Each number is 128 + 32 x the weight over its row's rms, rounded and kept within 0 to 255. Layers, rows and columns count from 0. The size above them is the row's rms in percent of the matrix's.

# layer 6 attention query, 192x192, rms 0.116, rows 38-62, columns 0-63
size [ 86 101 100  95 117  95  96  97 106 103  91 107  89  97  95 116  98  85  73 116  83 104  87  97  99]
[[ 57 150 112 176 111 153 101  75  94 127 179 181 176 101 117 172 127 112  86 145 122  99 199 115 116 132  92 178 108 104 135 142 137 154 160 152 113  89 131 102 117 143 138 107 180 161 133 107  97 103 126 135 114 187 134 104 152 151  92 141 177 108 149 130]
 [179  82 105 119 126  98  95 186 173 147  90 215 134 196 140 116 141 126 186 105 117 164 107 184  71 160 128 152 186 141 147 125 145 121 140 155 116  98 175 120 155 110 166 138 100  56  91 117 144  74 176  78  95 139 109 148 155 188 116 157 156 134 126 164]
 [213 107  77 151  96  93 137 159 133  80  86 152 129 163 134  95 148 120 161  64 158 160 145 167  87 109 129 116 139 149 159  66 185 101 181 116 114  85 141 111 111 146 143 151  68  64  40 117  74 108 129 124 158 114 129  85 135 133  68 125 141 122 113 140]
 [ 80 140  84 110 146  83 128 122 127 150 148 122 103 113  96 102 106 119  76 146 125 146 120  82 145 131  96 145 100 137 139 142 133 124  86 120  96 111  64 142 137 149 135  61 104 187 164 125 143 179 150 160 135 157 140 134  87 109  75  74 139  79 101 138]
 [105 123 159  84 118 110 138 137 108 136 118 122  88  46  95 104 133 132 142 125 127 140 136 155 195 130 114 120  68 122  97 197 152 170 129 121 193 129  92 140 112 112 105 113 100 187 147 127 146 148  87 164 122 112 151 106  89  69 138 149 135 131  56 162]
 [154 105 109 132 118  97 143 134  90  93  93 156  87 217 124 128 146 115 144  90 176 178  70 174 101 109 191 159 140 180 121 116 225 120 223 102 131 131  85 151 119 150 107 176  81  57 103 173 128  75 103 114 165 130 129 138 146 142 119 131 121 143 114 133]
 [138 145  99 189  96  93 147 130 181 112 141  95 175 139 120 122 145 113 146 103 134 125 123  55 109 117  92 164 146 143 132  99 155 102 158  94 101  95 110 108  86 112 164 171 114  10  99 101 136  91 134 159 186 122 126  93 127 120 131 127 116 154 140 139]
 [119  92 110 104 103  78 147  90  90 132 146 162 143 155  94 109 181 144 140  84 167 214 108 170 146 138 173 154 120 181 116 124 168  93 165 156 163 112 112 135 108 133 125 127 136  74 149 136 188 106  96  86 112  91 167 131 160 180  98 151 147  54 110  85]
 [ 85  79 142  81 141  84 122 126 170 159 117 150 145 142 153  82 104 154 163 187 119 158  95 140  84 170 123 215 119 130  83 196 109  67 135 150 106 101 118 165 164 175 179 151 145  55 143 149 159  70 121 110 173 110 147 121 116 213 139 154 117 177 101  94]
 [104 118 111 137 160 145  99  79 104  98 162  98 172 100  95 137 150 139 121 112 124 125  90 107 153  94 101 173 148 114 144 118 207 112 141 118  86 142  89 150 140 148 137 119 163 114 100 160 120 207 142 184 127 159 127  84 110  95 123 131  88 158 181 153]
 [147 159  97  85 138  99 200 126  78 119 131 106 149 139 158 158 155 119 146 154 117 145 114 133 137 127 169 143 167 121  57 105  65  89 159 107 118  47 148 122 153 173 148 143 146 139  61 144 100 157 163  72 120 137 115 104 136 150 167 120 136 105 154 158]
 [180 141  86  79 142 137 138 157  99 141 108 121 121 207 132  68 125  88 146 134  90 134 126 140 131 104 136  54 190  91 135 107  89  99 149 140  85  90 158 132 166 118 165 134 122  96  93 118  85 143  95 122 105 128  89 116 158 162 136 132 121 147  90 147]
 [149 134 116  78 150  97  68 123 103 119 157  87 134 192 116 162 159 120  86 119 159 145 122  64 106 206 154 155  94 156 139  85 165 171 175 101 142 135 125 140 149 166 173  97 178 155 117 105  89 119 103 128  98 125 151 136 188 147 111  69 120 167  93 164]
 [158  87  70  94 128 109 162 142  93 112  80  97 143 181 197  50 132 136  89 167 163 147 106 179  95  93 145  92 100 111 170 100 130 122  90 158 112  78 116 110 129  89 165 131  83 140 130 165 143 116 116  85 150 126 142  93  93 118 113 144 140 113  55 117]
 [172 118 152 132 104 142 167 165 188 133 104 143 119 103  91 171 113  95 208 106  76 112 121 124 122 132 141 110 193 123 114 153 102 145 129 157 113 127 110 193 110 116 113 172 127 117  59 122 128 149 138 150 111 162 157 144  94 126 149 139 138 191 182 145]
 [ 75 103 141 147 145  96 129 174 152 141 163 169 111 122 112 145 138 131 132 171  91 140 141  90 116 174 137 182 146 119  87 123 160 168 125 122 126 136  87 154 147 141  99 118 164 185 134 125 108  60 185 131 102 157 148 107 152 168 125 120 143 182  94 150]
 [ 88 182 168 124 124 156 178  74 129 120 188  83 164  75  90 165 142 154 139 136 192 103 148  92 114 140 124 147 108  93 117 133 117 106  91 102 132 103  63 129 109 162  66 156 172 154 171 108 129 159 142 151 167 130 179 154 115  88 145 168  45 116 171  63]
 [ 46 104 141 195 125 131 112  64 107  93 131 108 130  68  92 185 126 139 143 136 130  99 172  90 164 144  85 112 134 153 119 127  88 174  97 118 132 131 113 126 120 105  95 125 170 188 141 119 154 153 165 163 101 187 121 114 146 102  95 160 117 106 111 123]
 [123 139 136 175 106 123  87  64  96 155 174 169 145  54 128 162 151 120 117 105 150 123 183  98 118 148  82 151 119 118 115 138 110 159 148 156 144 138 136 178 147 151 127  59 203 176 130  59 133 126 114  97  87 168 137 117 173 136 154 165 131  96 168 124]
 [106 162 178 134 120 150 103  86 121 141 109  92 193  76 127 113 131 151 114  66 120 161 161  70 150 131  79  91  89 116 103 193 107 152  83 155 160 164 100 165 179 107 145  99 199 157 151  79 124 144  48 149 121 139 131 162 110  69 195 123 153 132 143 162]
 [176  99 135 138 135 195 156 138 121  98 117  67 154 123 145 122 132 170 141  68  98 173 150 114 142  85 157 110 131 164 145 125 182 110 115 117 148 143 170 136 145  72  60  94 132 127 154 135 164 125 134 183 156 104 121 129 126  89 170 144 139 129 130  99]
 [121 135 118 129 149 141 130 161 126 181 104 131  70  54 173 115 109  84 161 133 119  70 162 135 128 195  88  72 126  98 124 113  61 164 124 141 167 145 182 112 113 119 126 142  90 159  89 105 110 157 148 144  86 119 122  81 136  66  82 132  58 110  98  89]
 [ 66 118 125 131 120  73 112  91 105 141 163 137 106  57 126 182 172 143 170 133 148 109 163  82 140 153  60 141 153 144  73 116  68 114 108 133 118 107 110 122 158 115 184  92 172 114 111 128 153 153 144 142  79 107 166  94 140 114 110 146 100  92  82  91]
 [153 121  94  70  80 153 152 167 117  84 160 139 136 156 119 112 109 174  66 114 113 145 114 193 145  93 199 136  96 131 157 126 171 140 142 145 151 114 165 107 100 156  75  95 144 155 138 146 136 111  92  72 124 121 123 152 121 157 139  96 237 124 154 126]
 [118 176 128  93 134 171 149 139 133 133 134 109 134  79 141  98 112 146  97 121  69 112 167 123 138 114 108  76 125  94 113 140  31 108  39 141 139 125 155 103 133 131 109  83 159 209 153 102 131 189 101 119 110 114 114 164 135 119 164  83 164 116 164 134]]
# layer 6 attention key, 192x192, rms 0.115, rows 38-61, columns 0-63
size [112  80  80 128  64  97  84  95 112 102  96  97  96 101  99 104  69 110  89  82 132 104  98  98]
[[115 161 132 107 133 112 106 109  93 153 127 146 151 144 172 150 153 105 119 140  95 133 121  87 142 149  69 174 137  88  87 135 134 114 120 130 154 111  89 110 124 110 156  99 170 151 139  92 190  97 109 105 152 141 117 168 173  72 201 106 178 106  65 171]
 [ 59 175 119  84 109  81 148 125 105 148 172 115 121 119 103 155 154 147 104 127  94  96 173 138 121 113 166 163  88  99 137  95 120 119 122 125  69  99 136 153  54 138 135 107 111 165 122 139  91 116 188  62 149  98 103  74  95 182 125 109 130 125 180 106]
 [121 147 172 130  58 111 147 167 132 126 129 131  94 111 130 109 156 112  88 128  68  97 173 115 151 126 121 169 146  68 118  54  97 165 125 102  81 127 114 174  83 138  66 125 107 165  88  82  76 158 127 109  99 146  87  81 143 112  86  84 126 135 172 149]
 [176 133 153 181 127 141 157 161 165 147 134 144 107 102 143 131 131  91 161  95  81 168 115  71 130 193 137 116 176 112 157 153 140 128 123 167 180 176 107 126 130 110  61 105 160 139 127 132 113 141  49 160 148 148 158 135 159 122 140 105 158 189 143 177]
 [123  77  88  86 131 134  83  84 100  85  68 129 130 127 175 112 106 133 135  94 128 147 187 129 151 118  45  95 113 129  68 194 152 122 103 149 195 117 138 130 164  99 168 139 104  84 150 164 167 149  86 165 120 154 140 163 111  95 141 141 124 120 116 114]
 [112 141 121 111  76 165 185 108  85 127 159  95 138  88 138 128 145 125 107 163 117 161 192 189 147 126 139 146 154 117 220  97  90 116 116 131 121 151 137 160  66 128  87 111  91 151 126 113 104 165  97 105  74 117 113  33 142 136 141  85 105  94 145 108]
 [122 176 185 135  89  83 113 154 120  93 138 124  98  78  83 160  95 125 147 132 132 106 105 111 168 102 117 159 146 117  89 104 118 144 166 123 113 174 100 151 154 181 116 165 135 157 100  64  94 149 151 108 117 140 147  72 171 108 138 156 107 126 185 153]
 [ 27 143 106  95 134 115 154 101  96  63  97  87 133 119 143  83 141  98 110 106  96 115 180 146 114 146 151 133 147 107 116 132 133 130 140 102 132 149 138  88 106 119  48 112 134 199 124 152 126 139 121  76 118  78 142 126 140 133 130  80  86  99 141  85]
 [ 83 109 172 112 100  75 112  64 132 131 100 143 122 119 153 143 148 182 168 156 117 141 137 195 126 141 104 173 143 146  86 201 120 133 151 123 146 139 126 157  73 141 127 120 127  93 146 155 124 167 105  66  94 133 138 120 147 187 153  96 142 159  92 127]
 [134 145 103 185 112 172 161 145 151 111 122  38 133  87 136 104 114  70 116 138 109 103  86  92 115 140 147  33 221 130 241 111 143  78 117 193 103 194 127 109  98 109  71 146 134 148  82 168 116 165 126 181 156 143 194 100 152 122  86 155  94 170 152 179]
 [134  92 124 117 155 145  68 140 149 146 188  87 161 165  87 135 128 105 105  79 181 111 106 128  96 154 133 128 163 105  93 135 135 144 111 141 113  91 196 135 102 132 113 145 157  92  74 154 154 134 107  80 158 148  71 104  91 152  97 103 154  99 121 124]
 [162 114  90 114 151 146 127 123 149 127 162 119 161 142 106 178  94 109  97  85 178  86 138 152 104  90 155 138 131  85 128 134 136 116  98  75  57  81 184 116 118 122 140 124 133  85  95 176 181 171 148 106 143 112 115 101  50 174 127 126 149  85 138 127]
 [115  77  52 125 176 149 130 135 122 164 111 128  81 212 130  56 149 162 119  84  78 148 124 109 153 154  75 169  94 117 172 110 102 126  76 101 123  96 116 154 135  81 112 187  78 156 153 160 121  84 129 149  76 139 124 148 141 126 112 136 140  66 115  82]
 [102 121 107 115 110 135 135 141 100  91  99 112  82  72  64 124 153 106 142 107 115 116 190 131 152 133 107 110 179 145 133 162  67 111 114 158 123 101 149 100 134  99 130 116 106  90 143 164 113 117 161 133  76 103 117  87 112 121  97 150  64  86 108  87]
 [151 138 146 120 204 139  95 141 144 150 161 138 140 107  93 138 120 170 127 138 139  95  63 142  61 112 136 163  92 149 146 142 140 105 108 148  82  93 141  99 115 164 131 130 103 109  89 166 176 142 133 154 147 120 136 165 108 163 159 157 154 154 154 185]
 [126 126 191 142 209  95 126 124 142 172  93 126 113 144 142 111 171 139 141 152  87 121  52 123 100 153 147 192 108 175 135 151 140  90 153 112 142 156 117 117 134 117 144 145 145 149 143 113 142 102 142 152 152 149 200 189 158 138 161 170 153 167  74 180]
 [138 115 127 112 166 128  82 106 116  99  93  89 135 153 162  93 167 116 124 150 165 150  82  86 115 109  64  88 123 138 138 190 118 142 160 144 206 149 144 103 179  97 172 147 130  95 163 109 147 174  87 160 149 142 171 125 162  93 141 137  99 124  84 122]
 [139 123 113  93 156 162 122 102 154 146 114 125  87 149 110 127 116  68 165 160 115 134  85  84 132 137  94  96 125 146 117 145 154 126 132 168 178 125 110  82 175  85 145 120 217 125 124  99 187 100 106 125 165 112 171 157 187  90 173 151 131 125  61 161]
 [131 124 140 127 143 138 100 102  86 161 119 135 132 149 145 143 107 156 114 171 152 172 100  85 180 129  73 152 117 114  72 143 120 124 142 135 177 137 107 115 173 129 182 155 143 121 160  79 178  96  78 124 121 140 133 191 174  59 193 131 111  80  70 161]
 [148 106  76  87 177 150 109 112 122 103 103 178 180 167 115 138 111 132 144 123 158 130 122 149 118 103  81 116 129 163 115 163 146 111  88 122 149 138 116  95 180 149 184 148 109  28 101 167 140 104 130 152 159 144 105 147 119 101 114 181 159 103  81 142]
 [147 103 108 109 106 173 137  97  94  88 144 115 145 143 117  91  94 124 150 111 128  50 135 184 131  45 125 109 109 146 156 101 124 144 127 105  79  92 157  83 145 154 143 126 115 146 118 194 165 122 210 119  86  86 123  94  98 143  58 144 142  60 129 135]
 [118  81 111 162 144 149  51 108 122 182 127 128 104 165 107  92 101 131 101 121 139 193 107  79 152 136  97 128  43 136  45 141 102 190  99  71 139 117 135 141 166 126 221 147 160 131 164  57 105 152 121 142 112 177 112 156 120 123 131 143 117 128  93 132]
 [ 81 112 117 175 147 108  75 125 137 150  86 124  74 182  94 147  79  61 113 113 130 130  78  64 164 145 120  78 125 160  31 114 154 176 175  94 165 117  91 126 186 127 150 135 182 137 132 100  67 110 153 140 148 132 149 216 150 126 152 123  91 142  96 116]
 [116 109 178 100 105 155 211  99 138  83 125 126 159 115 168 163 166 194 159  83  96  70 151 169  85 122 167 161 134 102 165 122 137  96 104 110 116  75 167 135  69 132  58 124  75 180 120 178 196  88 127 114  88  74 104 150  90 138 141 110 181  71 174  86]]